{"num_hidden_layers": 8, "num_attention_heads": 3, "rope_theta": 10000.0, "optimizer": "soap_variant", "learning_rate": 0.0064, "max_grad_norm": 0.5, "schedule": "wsd", "decay_fraction": 0.756, "train_tokens": 159100000, "max_steps": 4856}
Each number is 128 + 32 x the weight over its row's rms, rounded and kept within 0 to 255. Layers, rows and columns count from 0. The size above them is the row's rms in percent of the matrix's.

# layer 5 attention output (transposed), 96x96, rms 0.32, rows 74-95, columns 48-95
size [ 95  90  92  92  90  87  95  85  96  90  91  90  89  92  91  86  87  86  96  87  87  85]
[[ 99 137  85 140  89 123 160 200 164 172 139 145  75 142 120 140 152 123 118 153 160 119 119 127  96 180 180  85 118 131 149 167 118  70 153 123 103 123 181 163 114  87 140 146 155 127  97 159]
 [136  99  91  74  80 158 104  94 116 113 161 143  88 162 182 175  93 165  95 123 129 188 178  76  81 146 147 122 160 116 120 128 138  97  83 187 160 111 115 100 144 136 127 149 161 117 130 178]
 [ 78 131 132 114 103 170 159 132 188 169 137 116 127  54  84 119  84  83 100  88 126  95  80 116 119  78 159  69 142 162 164 130 112  87 106 131 123 135 161 142 103  81  82 149 151 162 112  97]
 [ 97 146 170 135 126 165 120 154  85 125 120 147 117 139 168 143 161 111 121 149 174 180 162 136  93  86 186 113 172  96 127 192  91 165 153 177  97 117 196 146  80 199 145  91 149 119 139 130]
 [117  68 163  96 136 126 166 133  98 124 138  73  50 170  96 148 131 114 105  94  99 142 163 195 129  60 153 125 128 125 151  67 106 127 147 152 126  75 139 103 165 114 183 158 143 155  81 127]
 [128 116 119  84 150 106 161 138 181  50 120 157 143 119 149 134 143 140 128 101 123 146 168 116 137  86 115 146  89 125  88  89 127 158  95 125  84  95 112  73 128 123 136 145 136  71 118  97]
 [159 100 133 134 129 100 138  93 175  98 132 170 114 149 170  33 115  54 136 187 134 127 177 112  75 137 114 122 110 158 171 110 111  80 154 179 110 193 113 133 194 114 204 133 109 103 166 149]
 [107 117  81 110 115 116 136 183 131  72 125 179 131  81 132 103 126 157 150 164  77  80 113 152 151 141 154 111 155 179 141 126 150 155 121 101 201  95 136 134 230 165 115  97 121  89  55 173]
 [122 174  88 167  65 123 194 161 119 188 155 115 151 116 143 165 152  81 101 202 143 124  90 121 152 175 117 184  95 109 107  63 137 166  80 122  95 178 126 124 144 159  96  76 112 120  69  74]
 [107 215 134 173 173 107 119  61  83  35 143 140 104  97 141  63 160 181 145 141 157 175 108 122 130 134 177 140 163 117 150 131 120 134  74 160 162  82 117  72 109 145 123 126 113 143  82 114]
 [147  50  94 138 129  74 151 131 129 105  80  98  73 133 153 144  81  94 121 142 131 109  98 194  97 122 128 175  74 109 105 187 155 187 113 123 157 114 116  97 160 106 148 160 176 107 113 107]
 [133 138  60 105 118  72 114  86 149  82 128 160 134 136 116  97 111  98 155 137  95 104 102 104 104 139 111 154 120 119 112 150 154 160 154 143 102  80  80 160 148 129 118 155 116 120  92 153]
 [167 109 102 143 131 134 130 127 124 110 132 114 144  83 129 187  83 121 110 137 185 147 131 116 123  65 122 149 110 108 192  62 119 148  91 133 147 130 129 128 129 112 131 107  80 138 135 126]
 [ 95 167 106 118 134 158 200 141 137 143 176 129 185  85  99 114 186  90  91 116 134 126 161 121 152  95 112 199 165 101  77  99 131 131 106 127 117 102 185  76 101 116 133 126 180 164  73 137]
 [134 122 109 112 131 174 109 170 132 177 121 107 186 139 124  59  79 162 187 150 132 115 104 126  92  82 131 155 193 194 143  86 165 130  65 100 133 163 121  75 102 162 141 112 164 143 113 124]
 [112 105 116 125 145 127 146 123 118 110 108 120 150 107 145 177 105  96 112 139 101 148 126 119 140 129 188 137  86 128  91 105 150 110 159 162  88 179 181 132 121 129  80 143 173 141 144 118]
 [208 127 186 101  72  94 112  87  84 135 132 127  73 120  97 143 143 111 168 184 151 150 109 138 110 104 122 172 125 162 135 102 122  67 139  76 130  73 110 119 176  97  91  97 148 113 140 146]
 [187 111 172 135 174 138 236  92 107 144  95 164 115 123 101  83 166 126 108  90 133 117 103  41 128 125 119 100 110 154  91 111 126 120 165 148 151  73 143 150  92 165 131 126 113  59  80 148]
 [194 112 136 115  88 149  62 102 143  88 116 128 128 149 158  86 152 138 138  97 125 155  84 100 182  43 126  90  90  81 117 139 151 153 104 151 126 158 129 195 142  71 150 103 189  95  44 146]
 [126 114  90 151 147 147 100 117 111 127 109 119 155 151 170 156 208 119 100 156 106 121 111 140  96 154 133  85 139 116  97 124 208 124 136 163 153 110 111 138 155  64  54 157 130 142  96 163]
 [120 158 219 121 101 114 141 159 117 107 178 164 107 145  74 113  83 123 126 171  54 102 137  72 137 132 122 106 119 133 141 153 125 154 159 147 146 146 107 120 106 132 105 158 197 166 132 139]
 [148 108  94 112 152 153 107 151 115 109 127 136 142 109 115 119 155 123 117 124 182 126 142  57 157 112 180 168 144 120  63 182 158 122 134  79  82  86 166 160 225 104 188 123 103 128 164 130]]
# layer 5 attention value, 96x96, rms 0.359, rows 75-95, columns 48-95
size [ 97  94  91  92  91  93  87  90  90  92  96  87  94  90  89  92  90  96  90  93  84]
[[134  95 172 132  90 138 138 144 112 121 142  74 149 100 106 163 172 168 133 128 176 121 173 104 167  83 164  85 129 139 164 162 106 176  95 118 135 102  97 106 177 154 141 101 142 133 140 193]
 [123  78 182  76 125 104 168 149  92 117  80 193  65 129 121  59 126 115 151  67 150 156  83  85 145 107 119  85 147 113 133 158 120  95 164 185 140 108 121  93 178 181 119 141 131 121 134  73]
 [128 150 117 100  79 100 123 176  86 138  89 144 122  68 113 142  97 151 126 146  67 165 191 122 163 134 135 113 116  63  59 141 109 154 177  94 123 160 126 187 146 156 188 111 116 145 127 167]
 [126 102 158 156 163 103 137 130 118 211 109  99  89 144 111 162 103  91 184 118 119 113  78 193 156 141 125 107 101 197 179 164  82 135 122  96  88 114 170 105 103 154 103 162 153 148 141 120]
 [153 103 155 119 106 157 127  73 117 110 193 133 180 153 158 171  85  56 186 154  68 153  77 104 121  81 148  96 112 109 100 145 140 199 114 134 172 148 160 145 155 159 165  75 126  93 140 112]
 [143 113 123  71 142 113 138 162 118  91 114 160 147 173 117  49 140 183 177 123 150 131 176 180  95 127 104 121  68 124 155 100 141 148 125 101 149 103 195 193 187 162 162 166  87 142 142 160]
 [121 103  74 161 158 134 168  99 123  55 139 168  54 119 108 103 150 100 134 129 105 143  88 106 135 142 154 132 118 110 168 135  98 158 140 167 117 158 113  90 201 151 123 119 154 116 163 155]
 [123 127  80 204 139 135 140 123 192  75 105 140 113  95 122 105 167 152 124 114 140 142 165 165 150 128 182  86 126 163 170  69 169  86 146 139 113  93  68 102 113 118 144 164  80 165  83  50]
 [130 172 170 134 127  97 105  91  85 123 139 101  84 111 122 102 122 123 185 161 142 161  84 112 124 150 150  91 113 177 143 106 153  91 111 116 108 178 131 123 157 107 149 116 151 148 167 142]
 [ 71  94 135  82 143 183 107 172 117 129 172  55  97 161 113 101 135  80 139 130 158 155  89 219 101  48 133  97 102  99 137 148 107 173 137 107 142  98  63 136 108  81 195 170 119 135 101  87]
 [138 105  89 143 131 192  81  70 140 135 218 136 106  81  59  97 114 130 167 147 153 121  95  90  93 114 181 143 161 105 136 138 152 103 182 125  70 133 163  85 151 121 104 121 109 140 118 173]
 [115  83  99 137 133  99  75  98  80 110 139 149 185 129 134 121 147 147 137 142 142 104 100 161 149  86  88 138 149 116 134 175 157  96 101 165 175  85  74  56 143 136 129 121  75 121 134  90]
 [142 129 129 155 168 160 174 110  74  88 161 170 163 131 120 116 164 151 131 128  90 145 143  93 129 116 175  38 128  75  79 135 155  77 138 133  94 120 107 131  63 134 166 104 183 140 106 120]
 [126 151  92 114 102  88 140 119  92 146 118 163 166 141  96 127 134 173 109  51  87 112 136 102  86 164 196 156 164 176 168 103  75 121 122 121 131 119 113  99 118 123 163 133 141 118  94 142]
 [125 104 147 119 121 126 148 111 126 140 128 140 118 141 117 114 129 155 146 100 186  86 148 137 106 169 141 128 177  75 110 149 113 102 143 131 103 129 146 152 110 123 116 135 117 149 159  92]
 [135 177 118  72 100  90 154 128 120 126 137 155  93 104 166  98 112 151 138  70 123 200 129 141 131  86  86 116 126 136 144  89 145  80 121 104 139  48 180  67 128 124 127  81 133 173  89 176]
 [145 187 117 113  95 147  37  87 165 147  95 118 118  97 141  99 108 125 100 137  91 122 115 135 136 159 138  94  91 108 119 131 104 140 149 141 111 142 177  90 149 123 127 205 155 139 168  94]
 [161  98 140 155 116 123 147 149 138 132 104 150 137 111 144  66 151 164 103 148 117 163  77  90 156 111  87 119 119 179 151 164 136 181  75  74 129 134 125 159  95 126 182 157 137  86 115 154]
 [185 104 171 106 103 162 134  65 146 139 144 116 101 107 106 126 124 113  98 108 179 207  74 178  77 140 121 133 146 102 109 131 153 125 157  93  68 139 135 137  95 106  95 122 111 149 162 144]
 [132 156 200 100 180 118 173 101 129  79 157 127 178 167 124  89 103  99 112 165 136  99 142  99 139 194 130  86 108 141 119 179 126 143 180 161  86 174 130 100 144  39 117 125 157 129 104 155]
 [ 98 103 156 112 108 116 104 142 132  90 121 116  73 123 141 157 112 116 126 113 110  84  85 140 171  59 132 115 129 151  75  85 161 176 129 171 107 164 178 180 138 155 151 122 141 175 111 170]]
# layer 5 MLP gate, 256x96, rms 0.143, rows 0-6, columns 48-95
size [107  88 109 100 115 105 105]
[[ 87 175 157  85 106 126 119 134 159 159 196 137 150  44  90 155 139 121 167 125 159  61 169 143 108 119 102  84 126 113 112  97  59 152 165 149 172 102 121 109  95 131 140 114 142 150 138  98]
 [204 154 136  68 130 124 111 101  83 103  73 163 119 156 143 125  64  77 125 133  90 136 146 156 140 155 103 153 176 114 107 196 145 170 101 131 153 177  87 106 105 128 129 121 151 147 101 133]
 [135 108 162  99 150  77 111 151  80 170 126 127 155 146  71 168  99 177 175 155 129 121  76 147  88 146 145 110 174 143 136  91 144 143 126 157 120  99 184 114 177 105 215  61 188 145  98 127]
 [120 151 193 135 160  63 126 129 141 131 185 113 167 117 105 141 160 170 190 157 165 116 153 172 144 116 153 110 118 164 100 109 124 150 120 123 102 191 164 116  88 111 187 127 175 137 184 121]
 [ 67 111 140 165  68 130 144 175 136 153 160  93 148 117 186 150 141 127 151 188 145 107  63 155  95  83 118 162 116 192 126  94  93 105 150 169 139 140 117  96 139 115 138 112 194 153  81 172]
 [113 109 139 132 133 136 137 135 135  88 151  99 102 109 113 104 169 136 155 184 142 132 184 168 134 138 194 120 111 134 145  38  66  99 159 106 173 202 108  70 122 169  70 117 102  94 112 195]
 [162  77  73 152 127 111 120 176 108 116 102  95  79 138 144 160 156 134 137 136 173 146 118 168 126 145 139 106 131 126 124 175 184 105 154  90 139 154 155 131  78 131 165 105 125 191 157 123]]
# layer 5 MLP up, 256x96, rms 0.147, rows 0-6, columns 48-95
size [ 95  79 112  99 112 103 111]
[[151 140 147 158  86 141 142 153  93 115 124 136 110 129  23 141 114 140 127 191 163 162 153 118 165 127  65  93 155 109 158 116  61  89 107 102 129 155  86  63 157  77 108 165 147 103 100 138]
 [101 173 126 196 112 142  95 123  99 121 115 103  73 213  80 137 144 165 134 151 108 157 178 114 131  88 126  82 114 154 111 164 106 108 158 101 157 119 161 143 122 125  94 104  43 156 131 137]
 [102 131 152  89 137  99 154  95 199  97 146 163 133 152  72  46 117 119 109 158 176  93  73 148 156 127 122 113 121 105 131 133 116 176 151 153 129  81  82 160 172 155 113 122 148  87 146  95]
 [126  52 106 173 119 171 101 140 130 122 124 156  81 141 160  86  76 164 103  60  87 110 119 144 103 163 124  86  86  63 197 160 152 122 101  85 127 170  98 140  96 108 128 128 119  98 178 112]
 [140 129 119 124  98 143 130  82 133 152 145 170 155 140 128 136 140 138 143 119  65 125 119 135  74 181 129  63  80 131 140 120 169 113 126 129 131  79 130 167 116  94 110 144 152 169 130 127]
 [105 111 122 100 151 112  84  67 125 192 161 151 110  89 182 151 158 134 165 172  80 141 125 126 142 184 156 184  97  91 157 135 129 103 108 174 133 105 126  91 123 130 124 126 101  92  86 137]
 [146 134  67 118 156 149 135 141 127 159 155 106  95 108 119 132 110 180  97 120 124 140 144 143 117 151 157 126 146 137 129 157 141 148 147 101 123 112  82 123 106 121 150 183 102 143 188  52]]
# layer 5 MLP down (transposed), 256x96, rms 0.191, rows 0-6, columns 48-95
size [ 98  93 105 100 105 100 113]
[[135 129  95  93 156 131 173 160 115  90 143 116 192 119 122 177  64 175 112  56 142  60 151 104 148 100 165 158 145  68 160  96  65 122 108 134 166 106 177 152 172 118 131 172 149 119 100 125]
 [ 96 142 105 141 129 157 188 166 140 175 158 165 147 152 147 133 163 117  36 184 157 111 109 102 156 126 169 108 121 111 122  75 126 103 156 123 105 148 174 135 133 109 102 145 197  85 128 145]
 [108 164 129 126 130 151 143  78  89 202  97 141 109 126  89 146 142 181 104 143  79 145 110  63  92 149 150 131 128 136 125 132 127 189 143 161  92 109 102 148  81  93 110 144 107 122 115 123]
 [ 68  90 122 137 113 106 125 112 162 150 137  97 132 131 132 203 176 123  96 118 159  82  98 157 168 198 150 108 141 143 129 115 151 117 162 154 149 133 155 109 149 175 126  81 204 101 127 108]
 [ 92 147 147 135 162 128 132 109 133 159 130  90 131 147 133 103 102 115  68  71 106  79 116 163 151 129 113 135 113  88 158 114 120  97 146  81 120 160 154 165 111  89 124  83 133  92  49 102]
 [163 160  98 161 166 164  74 113 118  45  66 156 123  84 107 150 226  95 145  78 118 134 167 115  79  98 148  41 168 128  97 125 100 144 135 118 123 115 156 119  89 107  97 123 134  96  76  95]
 [109 126 138 135 131 114 154  65  95 122 152 159 165 109 136 153  64 141  96  92 108  79 132 144 127 129 101 172  97 116 140 232 109 119 121  85 131 111 167 117 141 127 160 124 142 157 109 226]]